Part of a small language model's weights: vocabulary 7247, learned and rotary positions.
Each number is 50 + 15 x the weight over its row's rms, rounded and kept within 0 to 99. Layers, rows and columns count from 0. The size before them is the row's rms in percent of the matrix's.

# q: layer 10 attention query, 96x96, rms 0.0811, rows 0-31, columns 0-95
# k: layer 10 attention key, 96x96, rms 0.0801, rows 0-31, columns 0-95
# v: layer 10 attention value, 96x96, rms 0.0572, rows 0-3, columns 0-95
# o: layer 10 attention output (transposed), 96x96, rms 0.0608, rows 0-3, columns 0-95
q0 098:32 19 38 30 64 50 66 60 46 48 70 62 48 28 38 32 67 88 44 52 69 31 42 50 39 72 57 26 58 72 29 45 51 39 67 62 54 59 47 46 46 65 34 49 70 55 33 45 40 62 70 61 41 50 27 40 57 53 26 71 23 31 49 62 72 41 45 77 41 26 17 57 52 74 29 45 64 34 21 50 50 35 70 53 34 48 44 57 61 49 49 63 48 35 49 65
k0 091:32 73 44 45 68 42 40 36 74 40 61 63 56 56 67 53 47 26 59 78 58 58 41 48 54 60 31 43 53 20 38 51 37 59 60 42 77 54 69 09 42 50 71 56 33 47 52 13 59 39 40 29 36 64 69 65 33 59 53 34 35 68 37 37 57 58 36 51 47 46 51 22 60 50 52 41 74 54 54 31 64 63 53 52 62 71 69 49 32 66 74 54 43 62 89 36
q1 087:95 39 43 51 58 58 44 51 35 45 58 60 33 52 17 68 30 31 49 69 43 36 66 53 41 61 54 46 45 30 67 31 42 63 41 37 36 59 31 73 50 42 51 66 62 55 53 79 37 31 63 23 64 39 73 59 31 59 48 32 86 50 29 76 67 89 76 47 66 47 60 58 70 48 50 35 48 46 49 64 64 66 49 43 49 47 35 62 65 39 46 43 37 51 59 63
k1 099:89 68 44 52 61 52 66 55 59 28 39 50 39 54 61 38 45 55 46 27 51 53 44 63 94 44 36 66 50 46 33 86 39 31 73 08 63 48 53 61 43 63 61 60 51 61 29 43 64 67 49 60 38 48 41 43 74 48 69 60 34 68 57 39 68 46 61 45 33 45 26 46 20 69 36 56 52 47 47 42 59 22 60 45 60 60 33 47 51 67 43 60 55 29 60 15
q2 115:29 39 36 25 32 40 37 52 22 38 61 68 31 54 26 58 23 48 49 35 22 45 32 68 64 52 58 45 66 90 49 41 67 34 52 59 55 65 41 44 45 49 64 41 51 73 57 57 34 44 71 58 42 47 12 66 50 61 49 48 53 40 53 53 58 34 45 56 52 33 31 44 42 38 87 52 26 32 43 62 60 65 48 45 41 73 57 53 60 32 80 54 89 46 61 50
k2 107:65 40 44 42 36 38 55 77 48 40 42 37 32 52 47 36 41 31 43 39 48 39 57 54 69 47 71 52 28 47 57 74 48 39 22 52 81 40 49 57 55 47 72 11 64 71 46 56 65 52 75 46 71 41 64 55 37 59 43 49 62 78 43 45 49 63 81 84 47 38 48 47 70 56 19 56 23 39 65 60 47 01 53 37 46 51 42 64 51 56 55 42 69 35 53 67
q3 121:45 47 54 40 31 62 22 55 30 34 55 49 44 61 36 73 39 63 49 31 22 38 24 46 51 41 63 53 53 64 43 43 45 57 55 61 47 62 46 33 39 68 60 23 29 54 51 66 39 59 43 41 27 30 19 47 55 58 48 52 56 23 57 63 15 36 53 61 32 55 41 25 69 31 76 45 41 51 62 77 39 71 45 30 40 65 66 33 76 37 57 61 85 34 66 63
k3 112:74 41 51 31 46 49 45 55 40 41 46 48 24 48 30 41 49 28 42 30 56 16 57 57 60 62 72 54 47 60 61 53 50 38 35 61 43 52 53 32 70 53 61 16 61 57 33 66 42 50 84 73 55 36 57 70 40 71 47 38 54 70 60 45 47 68 81 82 46 36 61 47 72 52 46 40 12 49 72 59 40 27 46 44 66 28 54 74 60 67 36 39 65 30 67 59
q4 086:49 48 54 27 32 51 47 48 33 63 51 82 30 65 51 32 36 51 65 41 35 85 58 46 47 39 66 34 71 59 66 33 74 50 35 51 45 42 61 65 67 65 71 32 49 89 39 59 44 32 75 49 32 57 37 59 32 54 61 48 56 61 45 68 54 37 27 32 48 30 58 52 45 33 63 58 15 37 50 51 29 45 41 41 24 44 59 34 54 23 52 35 74 47 21 38
k4 075:59 39 47 57 60 57 85 49 72 47 74 60 81 52 56 34 31 53 31 60 37 53 62 26 70 37 42 25 50 62 43 72 59 45 50 52 41 46 29 57 27 29 28 34 41 56 42 42 53 29 46 52 46 94 21 35 45 60 67 48 34 50 55 73 76 46 39 50 32 50 59 35 34 49 30 45 73 61 46 27 62 41 58 43 75 44 57 45 25 51 33 54 43 17 44 47
q5 094:53 41 55 42 42 48 64 37 33 54 39 51 42 46 51 47 47 54 46 33 45 26 80 61 72 51 48 32 66 66 30 35 61 28 32 27 49 56 50 56 54 43 67 29 37 75 72 44 55 65 64 50 69 49 53 61 39 35 59 42 40 26 51 72 75 41 64 67 86 46 30 42 41 87 50 71 19 43 49 67 40 52 44 30 11 57 57 36 51 45 53 50 47 34 76 22
k5 116:73 21 32 53 42 55 58 53 42 48 34 41 27 57 33 63 33 45 40 30 68 22 64 54 54 41 60 66 85 23 50 63 60 39 45 79 62 64 42 60 72 44 70 43 36 80 59 32 49 55 61 86 42 53 51 64 43 43 68 70 37 44 50 55 81 49 54 68 58 44 45 79 47 60 54 63 36 53 58 58 36 59 55 58 33 53 49 59 44 66 51 47 90 18 64 46
q6 113:56 41 48 54 50 54 23 46 49 31 28 24 42 57 50 61 58 26 53 70 57 05 72 65 53 36 51 51 31 70 53 69 42 31 50 38 41 76 27 52 44 16 45 36 33 56 45 33 55 64 59 42 37 32 46 70 57 63 41 44 55 48 43 76 52 39 79 57 53 58 26 25 54 60 59 54 65 57 55 78 51 56 55 35 51 79 33 58 63 52 30 64 40 35 80 32
k6 113:64 37 49 46 56 48 43 53 23 54 08 36 38 34 49 77 57 35 54 46 49 35 85 46 35 88 59 52 39 45 36 67 64 44 52 68 37 71 31 77 34 42 42 42 40 68 30 22 41 39 35 50 45 43 53 55 62 44 41 71 30 39 51 68 55 64 51 48 52 53 47 33 41 41 53 65 52 61 54 79 46 49 73 83 30 41 37 51 41 80 56 74 34 27 62 43
q7 116:41 39 29 51 23 61 69 39 51 36 69 30 62 59 67 66 57 70 62 56 22 58 45 46 62 25 51 60 53 46 54 29 63 42 68 44 57 60 57 67 37 66 80 39 61 52 56 56 39 54 33 73 17 62 52 62 55 51 52 51 42 17 48 65 48 36 54 46 80 43 29 18 49 59 73 27 40 32 36 33 17 22 41 41 41 48 74 56 50 35 46 55 75 36 55 48
k7 108:33 49 08 53 39 35 45 61 52 55 57 29 44 63 51 76 53 56 61 28 27 47 41 67 56 66 42 59 72 46 41 42 42 41 72 49 57 41 65 40 47 91 69 34 61 47 63 67 49 76 54 74 29 52 37 23 54 57 71 45 30 41 36 35 56 28 46 52 66 49 39 43 23 60 48 65 28 50 63 32 38 42 60 67 72 52 78 76 33 47 65 61 57 36 67 40
q8 080:54 36 62 24 33 26 57 71 42 48 09 00 47 36 53 75 59 55 48 25 47 45 54 58 59 42 69 60 54 63 53 57 60 61 53 54 37 62 39 30 38 27 46 41 39 56 72 53 73 24 57 46 71 63 27 50 56 41 54 44 66 35 60 71 58 25 40 42 55 59 35 65 44 62 65 48 44 44 38 52 47 69 37 68 29 69 72 58 37 54 60 68 51 67 30 50
k8 090:13 76 24 43 62 35 50 48 55 16 40 64 39 52 67 26 49 31 70 50 39 59 43 36 36 52 37 35 76 33 65 61 48 51 47 40 53 32 61 64 38 47 67 58 64 60 55 42 50 25 70 55 40 35 62 48 40 74 51 47 45 47 26 43 31 25 34 71 56 80 64 50 59 38 53 77 89 58 62 59 37 61 33 32 42 60 60 56 32 60 62 39 50 72 53 70
q9 097:58 75 55 58 65 48 35 63 46 67 60 42 50 40 39 63 47 51 30 44 50 29 31 33 28 59 74 55 17 49 61 70 39 88 18 34 52 75 66 62 49 31 36 52 46 41 53 26 49 29 42 10 46 51 60 48 25 35 39 38 74 27 51 55 33 76 49 44 53 65 55 59 53 25 30 28 34 67 59 55 65 42 54 47 34 57 57 51 54 71 54 58 34 57 47 67
k9 091:80 62 65 33 50 57 54 51 45 59 43 26 71 26 37 37 68 42 62 51 46 48 36 53 49 43 73 54 67 65 27 53 49 49 19 52 25 52 39 24 54 38 50 35 39 47 21 87 58 48 47 53 61 47 37 63 58 57 58 77 47 42 89 58 50 69 56 76 45 33 59 40 69 83 30 29 53 31 70 36 52 51 61 58 48 32 55 39 44 53 41 28 59 56 81 51
q10 080:41 69 63 44 29 25 61 38 63 72 37 68 43 35 56 04 40 38 56 66 55 55 46 37 48 58 29 43 53 45 50 59 75 56 40 79 51 53 37 55 50 57 37 55 31 69 22 48 37 54 87 74 44 80 76 63 62 43 59 57 20 77 34 31 57 60 34 49 55 52 52 51 59 74 50 36 56 52 45 39 64 49 47 51 45 28 58 27 37 46 20 55 55 52 23 45
k10 079:21 47 59 46 35 89 25 66 60 44 47 80 46 47 30 47 49 66 43 55 38 37 38 67 19 49 24 62 47 37 66 51 66 25 63 48 42 84 53 60 41 54 72 56 37 59 38 67 45 53 59 51 63 33 40 41 54 68 65 35 58 50 29 66 28 60 39 67 49 40 62 76 37 62 51 57 57 57 56 23 63 78 47 82 47 48 31 66 46 35 75 40 48 69 48 62
q11 104:47 74 67 61 49 33 49 53 50 70 56 83 42 48 36 19 51 70 54 53 28 56 36 50 30 48 53 39 58 25 81 58 66 51 49 63 57 31 45 58 46 73 69 65 50 64 37 82 25 60 57 67 57 66 58 59 54 68 70 76 58 74 44 25 33 62 36 38 33 58 71 64 62 34 39 26 42 39 48 38 43 64 55 51 45 42 54 41 53 45 71 43 47 46 03 51
k11 081:20 44 58 46 40 50 38 42 42 63 53 65 57 51 56 59 74 54 41 39 58 62 34 57 45 61 35 46 65 23 71 44 54 32 72 41 45 63 41 25 37 73 54 71 41 13 66 44 38 47 31 50 59 56 39 35 73 58 60 51 39 32 36 57 41 50 36 48 66 66 54 30 21 44 39 51 78 60 40 36 82 80 44 91 71 57 58 47 36 24 49 69 30 64 49 49
q12 105:41 43 23 26 54 34 44 79 40 43 85 44 78 59 53 36 75 49 79 54 68 49 55 59 71 44 56 46 46 67 65 52 65 15 47 32 50 64 52 52 48 17 46 59 54 17 58 51 81 63 54 55 78 73 60 37 62 38 50 49 32 38 67 49 52 33 57 43 73 46 36 52 34 78 38 71 55 54 47 46 32 45 47 58 58 50 32 65 36 58 56 47 65 61 45 19
k12 112:48 59 17 52 51 37 48 39 69 31 56 28 66 57 54 74 85 50 63 44 55 58 43 43 58 50 41 57 68 53 49 42 53 38 55 50 51 34 59 42 44 51 34 76 55 03 62 41 59 58 39 38 56 67 47 17 56 53 71 63 33 36 46 55 73 29 14 17 45 67 45 49 18 60 54 47 56 69 51 44 34 71 44 66 50 70 63 56 53 76 75 53 50 61 31 40
q13 086:47 36 51 50 20 39 40 47 36 40 23 79 29 26 64 44 40 47 63 30 06 78 42 60 56 51 66 33 63 41 60 37 64 43 49 55 45 32 47 55 46 74 78 40 32 69 51 41 54 42 31 49 44 45 43 64 75 66 38 39 66 41 69 53 38 39 46 46 48 53 66 23 68 54 74 59 44 35 60 65 29 57 60 11 40 56 65 35 60 19 51 60 51 65 40 57
k13 079:53 10 44 51 36 55 68 56 69 33 87 75 39 35 40 50 52 39 44 30 40 52 64 36 49 41 19 23 48 45 41 56 53 45 79 40 65 65 46 49 33 46 18 34 43 34 63 65 40 34 28 71 42 77 41 41 52 47 77 48 30 53 65 53 53 58 67 49 24 61 52 48 34 57 47 40 57 66 67 38 68 39 57 71 72 41 68 32 39 29 44 48 29 30 49 56
q14 094:39 38 62 53 80 49 39 64 52 18 50 28 72 83 37 53 61 55 34 64 75 22 40 74 36 40 32 62 27 44 63 72 47 47 59 47 66 38 54 65 51 48 27 43 41 49 43 37 31 63 73 73 68 48 51 76 39 41 43 70 51 86 23 45 44 54 57 73 44 61 54 69 59 50 31 35 57 55 42 36 59 62 46 63 33 43 26 56 41 40 64 70 64 61 39 73
k14 100:35 59 62 54 53 53 23 55 35 52 46 53 47 47 54 66 48 71 64 62 45 46 79 47 14 77 76 67 44 42 56 47 66 52 46 53 45 20 54 70 62 43 68 70 60 73 42 52 60 56 28 64 68 45 76 52 48 41 31 62 62 47 31 50 54 69 48 32 55 38 26 70 80 45 57 49 87 64 48 58 62 44 31 46 16 36 23 52 32 47 77 45 66 57 33 62
q15 105:80 48 67 66 46 40 55 44 54 41 49 35 56 60 77 43 36 34 63 50 62 28 71 54 72 59 20 63 35 41 22 70 33 16 74 25 46 54 30 54 33 58 39 56 56 54 43 59 67 46 56 58 21 59 54 67 60 45 73 61 71 60 39 45 58 59 59 61 76 21 43 34 38 81 73 31 44 38 44 30 36 39 48 55 55 31 58 39 55 59 23 58 41 47 50 33
k15 098:59 61 22 62 35 42 45 49 33 33 30 35 27 59 66 63 43 40 52 33 57 44 47 58 40 55 51 41 35 75 43 78 17 33 76 33 52 45 71 62 52 69 78 53 45 76 45 53 80 48 52 80 46 29 73 49 50 45 36 66 38 32 38 49 66 33 48 29 51 49 55 52 44 27 80 64 52 66 44 32 37 55 65 45 40 38 63 56 43 87 33 70 60 35 37 44
q16 116:47 63 42 41 52 47 41 31 22 64 54 79 31 31 79 42 34 48 57 46 39 75 42 33 36 51 42 33 61 71 76 52 53 74 60 48 75 38 50 38 45 42 60 24 59 67 35 24 57 72 64 49 64 58 56 47 56 53 47 42 67 73 60 57 58 49 53 04 27 27 80 46 62 34 49 44 42 60 37 40 28 55 22 40 34 56 66 31 47 49 44 28 42 66 39 53
k16 115:32 37 48 52 34 42 53 50 48 36 71 68 65 30 50 48 26 39 58 14 59 86 39 49 75 32 44 23 39 29 57 52 55 55 57 61 58 38 57 52 40 14 18 15 51 65 65 52 51 56 56 56 70 87 62 30 51 46 64 41 61 68 66 76 50 33 54 66 52 52 69 63 38 50 39 39 46 57 57 39 63 51 54 56 78 69 58 31 45 56 38 50 32 54 31 55
q17 106:61 48 49 65 53 60 67 42 64 31 52 62 56 52 82 58 27 65 38 41 76 23 43 58 44 54 21 63 26 51 35 58 52 47 69 21 51 52 59 59 27 58 18 64 72 58 75 47 53 47 49 54 45 61 62 40 45 37 46 56 68 81 13 48 52 42 55 63 57 23 50 64 48 49 39 48 49 39 25 27 63 42 71 61 73 60 29 34 62 60 57 64 39 52 18 69
k17 097:33 63 47 53 60 33 38 30 28 41 21 53 48 68 63 49 28 37 55 61 44 53 50 46 37 39 47 42 39 48 47 49 46 48 49 48 67 12 57 73 58 66 68 65 82 61 40 59 80 29 42 48 39 26 63 43 54 49 31 67 41 76 07 33 76 56 74 48 63 50 66 35 46 38 76 59 55 44 31 27 52 44 60 25 32 56 31 42 69 57 61 65 65 58 40 60
q18 119:48 38 44 55 60 38 24 54 53 52 31 47 42 53 30 64 63 41 49 48 62 33 32 71 31 72 52 38 49 65 58 62 47 72 33 44 71 77 73 64 53 41 31 47 45 39 42 44 46 53 32 46 54 52 30 48 61 62 44 51 45 51 84 37 08 58 61 38 27 50 73 60 55 38 28 65 26 78 57 72 30 90 54 65 57 68 41 37 49 58 51 48 41 83 36 68
k18 116:70 45 81 32 41 65 28 64 44 37 30 52 45 31 36 38 65 55 32 54 54 54 78 44 38 73 52 84 37 36 64 64 47 75 35 47 55 44 65 61 46 41 50 46 43 30 47 41 30 31 51 16 70 45 77 54 50 61 43 51 84 61 45 50 23 54 51 43 44 45 64 49 62 37 50 31 53 47 63 56 55 54 45 57 28 71 33 31 60 44 49 46 26 99 35 58
q19 100:49 23 28 43 65 61 33 41 56 37 38 35 67 58 68 36 63 32 77 50 62 40 46 44 51 60 46 64 42 65 46 51 56 28 76 31 38 52 57 49 47 52 55 19 49 53 63 45 58 24 58 60 37 70 18 76 46 53 76 58 55 65 68 47 52 33 61 51 38 29 52 53 61 90 58 48 42 30 80 27 15 59 46 55 60 40 44 60 62 56 18 61 69 58 48 29
k19 095:42 55 39 48 26 65 40 60 47 36 27 47 33 36 64 67 56 35 51 18 69 44 42 46 40 64 79 62 35 58 57 57 34 65 73 61 43 19 55 50 55 59 74 56 67 65 45 58 66 55 43 67 54 44 49 21 44 71 45 34 38 50 27 50 57 28 50 23 32 44 46 79 36 46 52 49 15 54 56 48 51 43 63 42 25 50 51 70 61 72 35 71 23 38 24 23
q20 094:65 28 70 30 48 43 42 45 46 37 42 35 59 53 32 64 57 37 15 58 68 21 69 54 56 58 38 67 41 48 74 62 26 30 60 59 59 71 54 60 62 54 49 64 38 56 32 52 41 50 63 40 49 28 52 50 73 70 43 70 38 63 36 23 35 74 57 84 63 36 40 50 38 71 43 59 45 39 54 52 92 39 74 66 44 29 43 54 57 38 27 38 57 33 58 27
k20 101:65 66 52 40 59 31 45 48 40 62 48 42 66 40 42 50 70 31 55 55 59 46 95 49 47 61 42 67 57 69 59 61 61 31 67 57 70 58 32 67 54 32 94 79 28 66 37 35 42 64 52 57 35 29 32 64 65 60 40 51 46 32 57 47 44 63 40 44 60 39 57 27 59 39 70 35 54 49 33 74 57 64 51 54 11 31 32 77 58 38 58 46 58 34 33 31
q21 122:32 29 30 38 45 30 51 38 36 39 73 55 56 76 41 52 40 74 49 58 28 50 69 54 66 30 35 80 34 35 82 59 67 37 74 46 83 35 42 85 32 38 67 49 44 39 40 63 58 59 49 52 62 47 91 74 65 30 36 44 57 44 32 49 58 46 42 67 59 41 32 59 40 46 58 48 64 37 22 54 45 41 36 49 33 53 47 47 47 30 57 44 35 53 40 73
k21 132:30 40 49 67 53 38 60 61 61 59 51 51 48 88 38 80 47 74 71 62 40 56 63 47 71 44 34 42 29 30 58 48 64 25 66 38 73 33 46 89 43 53 48 47 45 21 58 61 71 75 62 72 42 52 69 66 51 54 42 72 54 38 34 45 69 43 28 58 78 60 40 55 34 71 58 78 63 37 44 58 45 23 54 60 48 39 56 63 26 38 46 63 59 44 38 53
q22 100:64 59 49 54 53 50 48 35 44 61 75 19 77 61 55 56 52 65 52 51 56 32 68 40 51 38 57 64 19 59 82 49 51 44 33 65 29 47 41 44 66 31 41 88 87 39 14 29 46 60 57 37 58 42 77 70 38 30 31 34 50 22 56 61 58 62 46 44 63 46 41 62 57 36 55 38 58 43 51 46 43 52 58 94 32 51 55 55 54 60 51 56 36 50 51 21
k22 099:53 52 56 35 44 48 63 48 15 60 37 14 94 50 78 69 50 76 56 50 58 46 63 32 44 31 48 47 36 44 71 45 52 60 40 61 28 39 42 62 58 37 60 47 60 51 52 24 83 50 54 30 66 38 78 66 38 57 38 36 52 53 34 44 49 62 29 22 77 44 45 52 70 59 59 64 62 53 46 44 31 58 51 58 38 36 74 66 66 69 33 42 66 52 75 36
q23 116:55 21 42 09 59 59 19 83 42 33 52 25 42 62 15 51 51 65 42 67 46 61 69 61 59 57 72 69 63 67 47 59 52 29 30 65 50 43 55 46 60 65 70 91 48 35 61 58 48 63 47 48 47 44 29 52 42 44 30 49 33 37 44 36 26 62 42 61 35 62 54 63 70 55 37 51 46 47 51 79 65 67 60 56 62 60 30 69 53 30 52 34 64 30 47 50
k23 116:66 28 39 35 61 74 50 56 53 64 56 49 58 44 24 38 66 67 44 73 51 51 59 32 71 82 42 58 61 51 46 49 68 31 36 46 46 79 26 48 64 66 57 99 50 13 35 50 42 56 48 46 58 55 29 53 42 55 44 34 45 17 58 61 52 75 46 57 35 52 66 59 73 57 35 45 51 31 36 67 61 76 39 53 60 31 31 77 58 48 63 42 45 32 55 41
q24 107:52 72 81 75 73 64 42 53 49 59 57 33 68 63 59 52 59 75 32 56 54 48 36 44 28 46 46 41 59 37 49 56 34 86 31 68 41 41 49 35 58 74 33 60 65 73 34 72 22 35 29 54 46 56 51 52 42 72 72 49 57 51 38 24 37 68 52 51 38 47 72 51 76 35 45 29 72 47 65 42 54 57 38 61 42 40 42 32 52 40 41 90 83 43 51 54
k24 105:43 78 47 47 82 47 23 50 45 62 60 60 73 37 65 23 44 56 35 55 53 43 47 50 27 62 62 41 36 51 45 46 44 74 51 53 34 71 28 38 40 21 61 53 56 80 35 68 53 32 57 59 60 53 65 48 56 67 53 41 63 69 62 28 38 76 56 34 51 47 60 46 75 34 28 24 56 55 37 22 53 42 30 48 52 49 66 47 26 05 34 51 55 74 60 55
q25 099:69 25 57 17 52 52 60 21 47 32 31 56 62 71 28 55 58 47 59 49 48 57 58 48 56 84 54 54 45 39 55 64 37 38 54 52 75 43 50 70 50 49 24 49 61 51 49 64 53 32 70 73 71 54 61 49 41 44 54 60 80 51 16 18 48 58 56 52 25 32 50 70 44 45 31 18 67 50 62 49 75 36 52 59 53 39 29 46 32 45 70 44 44 79 33 75
k25 095:20 44 76 26 55 54 36 56 48 48 44 69 44 57 42 48 30 42 46 53 71 60 50 66 54 38 63 51 49 79 35 49 72 39 53 34 65 20 55 74 57 56 56 64 58 39 41 53 60 60 74 63 82 43 65 62 47 59 38 52 71 26 65 31 39 51 64 15 63 37 42 69 61 61 51 71 62 31 39 55 69 66 47 38 13 45 13 54 47 28 56 37 51 55 26 59
q26 113:40 66 50 73 66 35 66 41 69 55 56 34 58 57 51 57 60 48 62 38 31 29 46 65 31 37 65 44 49 40 32 56 58 87 22 42 55 52 50 57 37 31 61 57 35 43 44 58 37 52 15 58 38 66 44 41 45 53 68 37 73 16 56 44 54 53 41 44 45 78 69 24 33 10 51 30 54 57 62 44 16 78 37 49 62 58 63 49 41 44 46 80 47 66 41 67
k26 107:36 66 72 37 50 46 58 53 43 60 31 57 36 60 64 63 63 53 38 50 51 44 39 51 22 71 66 67 45 39 62 60 21 78 52 35 32 36 72 36 61 69 28 25 45 50 41 63 46 53 29 30 38 38 84 46 38 54 32 71 84 64 61 22 27 31 60 51 63 56 40 50 81 38 30 52 62 64 64 37 64 40 49 53 52 60 62 30 67 45 48 66 51 77 65 41
q27 090:68 55 74 67 50 42 56 34 59 56 42 58 63 51 47 35 37 32 19 54 89 31 58 49 49 52 64 57 42 33 39 52 25 31 48 70 49 58 46 29 45 30 25 38 46 71 54 73 39 44 61 47 45 45 65 45 41 42 40 49 44 54 24 43 64 63 86 78 70 37 29 54 65 65 42 37 56 44 38 47 99 37 52 67 48 43 47 34 59 53 58 71 35 26 53 48
k27 104:43 79 52 52 66 44 56 22 38 45 38 46 63 58 64 41 31 45 57 87 49 40 60 66 44 39 33 48 60 58 43 67 92 50 54 63 44 47 26 62 66 48 85 55 53 83 44 51 64 42 64 37 32 37 56 65 61 30 37 68 53 41 59 34 83 64 57 27 64 45 50 34 59 31 57 30 48 54 39 59 34 57 47 44 14 35 34 66 45 46 83 49 56 40 44 60
q28 122:34 52 54 56 44 56 61 78 76 48 67 42 67 59 79 43 56 37 17 63 61 48 67 55 25 19 62 76 37 42 58 39 41 58 68 65 33 48 60 45 49 73 50 59 30 62 61 72 31 40 56 57 48 64 51 50 49 38 61 33 22 56 26 30 55 54 40 70 67 51 38 82 53 40 70 42 80 41 38 27 50 24 49 49 74 45 67 33 57 50 33 66 29 46 40 39
k28 117:36 78 43 57 69 18 45 51 67 49 47 46 58 98 63 48 55 31 34 69 46 50 37 58 49 49 46 72 61 45 40 53 60 38 60 60 19 37 34 54 67 54 68 64 50 63 47 46 49 59 51 44 11 54 35 42 55 59 38 39 23 72 40 33 52 51 33 47 72 76 41 61 30 47 60 50 57 51 54 20 56 25 39 21 78 37 73 50 55 39 45 68 56 37 35 36
q29 107:46 66 56 53 81 52 34 28 41 61 61 71 53 29 65 43 48 70 65 46 27 78 29 35 48 66 63 38 54 40 56 47 48 77 43 55 44 27 58 25 45 71 62 20 64 51 68 45 46 34 46 65 39 64 30 42 47 47 49 48 67 60 55 45 44 56 30 13 24 21 93 59 60 43 57 50 28 40 47 26 33 65 34 45 55 65 53 53 45 49 62 42 69 59 31 65
k29 102:26 39 49 56 61 68 40 62 48 44 92 50 42 25 53 37 38 50 47 35 61 76 00 49 73 36 57 24 35 33 59 49 40 69 49 40 54 55 58 25 46 39 38 24 70 40 58 50 43 54 47 52 49 62 57 23 53 55 63 39 77 65 58 49 37 46 65 65 30 37 71 62 51 52 44 30 16 42 40 19 73 53 51 39 76 67 54 45 40 50 43 61 46 58 44 57
q30 113:23 63 29 55 49 51 36 60 69 43 45 77 30 57 69 64 55 41 81 32 57 25 48 76 46 51 44 59 47 47 47 35 64 78 38 34 81 69 50 58 53 30 42 50 37 54 46 22 42 89 25 65 55 48 52 37 49 46 40 42 64 32 54 75 23 35 54 46 55 44 46 59 30 28 33 59 59 82 51 52 33 43 53 61 26 65 51 31 53 63 73 39 40 66 61 51
k30 107:56 48 46 38 41 36 61 52 40 50 18 56 40 46 63 50 49 62 50 42 37 52 57 44 31 69 48 60 52 13 78 28 42 75 32 46 63 40 78 73 59 45 30 40 49 67 52 31 34 46 38 23 73 32 74 36 46 50 27 86 54 47 28 59 40 32 62 45 58 51 68 52 47 67 41 38 59 69 65 61 58 27 65 58 60 64 42 35 51 73 70 41 61 87 65 53
q31 130:64 34 29 28 27 46 58 48 36 43 66 35 75 58 50 43 44 74 67 61 41 85 48 42 78 49 50 54 60 42 48 37 50 25 63 41 57 42 61 65 44 55 70 70 61 43 73 55 65 50 68 51 50 58 42 49 60 52 44 46 37 37 38 45 77 47 27 28 64 16 55 61 31 89 53 51 40 25 39 27 50 17 56 52 57 46 55 77 50 40 59 18 53 41 30 36
k31 122:50 46 19 52 32 60 45 55 53 33 71 44 48 61 51 55 65 59 58 47 51 65 20 42 74 36 43 48 60 56 30 55 44 41 54 45 63 29 57 25 59 61 80 86 63 30 75 68 73 71 52 62 58 43 16 30 55 45 54 31 22 17 42 34 57 52 43 55 58 43 44 65 31 74 74 69 14 38 51 44 37 49 57 46 51 45 59 71 49 60 53 52 64 25 44 46
v0 096:62 70 77 37 35 52 69 54 47 68 44 50 71 54 47 70 58 65 31 40 43 54 32 51 44 72 33 64 57 59 60 47 66 86 48 50 88 41 38 85 42 51 42 68 72 67 66 55 63 41 56 42 51 46 87 54 84 64 58 53 17 59 60 44 48 53 40 61 45 55 41 12 46 34 55 83 56 37 40 27 42 50 44 38 41 56 52 38 59 68 38 41 49 60 42 64
o0 089:43 57 35 39 46 55 63 58 34 35 59 40 52 57 68 32 69 19 54 56 47 64 54 36 58 50 56 56 48 51 46 27 35 38 30 28 31 58 70 39 42 84 75 50 34 17 29 21 61 41 50 43 62 55 13 47 31 44 60 67 57 34 38 76 71 63 40 40 48 67 25 71 49 55 51 53 79 51 55 44 54 66 49 61 34 56 65 72 52 55 64 70 49 76 75 36
v1 101:24 52 67 44 40 62 54 28 57 52 46 41 49 80 49 53 48 46 72 36 64 31 65 53 48 29 58 59 67 71 35 73 30 59 64 41 72 38 48 58 44 39 32 60 62 50 59 64 48 51 68 30 56 30 57 52 47 23 55 55 72 31 66 51 53 54 66 77 28 51 54 33 53 43 54 14 91 30 54 58 64 26 46 62 74 70 44 26 64 48 32 39 33 22 40 45
o1 081:75 31 28 56 48 54 70 72 41 17 69 56 59 46 38 47 35 56 25 33 53 57 29 45 46 54 45 69 65 49 57 65 36 34 58 44 45 45 62 52 53 72 61 59 61 16 34 68 52 40 36 43 45 80 33 39 69 73 67 43 36 65 45 54 35 31 50 34 55 40 54 73 47 81 40 42 29 64 32 61 58 64 71 35 22 49 40 39 48 57 78 60 85 42 50 61
v2 099:52 72 69 70 59 58 65 81 46 64 50 49 59 74 71 32 44 62 62 42 22 57 46 51 38 40 34 47 44 58 61 47 62 60 54 26 61 62 33 51 59 46 40 19 69 49 63 63 42 54 18 31 66 67 51 64 55 43 68 48 65 73 38 51 49 66 24 60 43 64 39 53 88 50 69 34 52 54 40 43 71 45 83 54 39 45 76 69 39 52 68 43 39 30 55 14
o2 104:54 35 40 34 65 73 09 43 55 34 53 33 60 25 24 75 31 27 51 82 55 66 55 57 56 70 62 48 44 58 52 46 19 66 27 58 54 51 82 39 29 60 30 58 40 74 45 54 20 73 72 47 39 37 50 53 41 50 55 62 30 30 55 54 48 23 77 60 58 23 39 48 34 56 57 61 45 53 52 57 58 53 49 57 70 46 37 66 47 47 62 56 35 57 73 53
v3 107:47 53 26 51 57 56 28 50 24 53 67 54 64 52 23 76 52 31 59 41 28 77 44 55 46 73 46 46 37 58 44 63 29 56 48 47 60 30 31 52 78 36 38 42 67 66 32 22 45 63 73 36 57 63 57 41 42 57 22 66 40 32 37 45 46 61 63 60 53 66 45 17 32 45 55 58 79 47 66 43 44 44 82 31 54 61 31 63 95 57 54 37 56 57 49 55
o3 106:34 82 54 62 38 47 76 39 58 51 63 32 14 53 36 30 69 71 44 54 33 56 52 45 49 73 43 58 86 51 43 62 41 39 54 72 46 58 61 38 51 76 67 62 23 31 29 68 50 21 49 55 47 58 55 22 43 40 57 33 59 52 50 54 34 48 50 28 65 46 58 63 74 68 43 24 41 43 50 64 56 67 18 51 32 76 63 32 53 57 43 44 55 78 44 47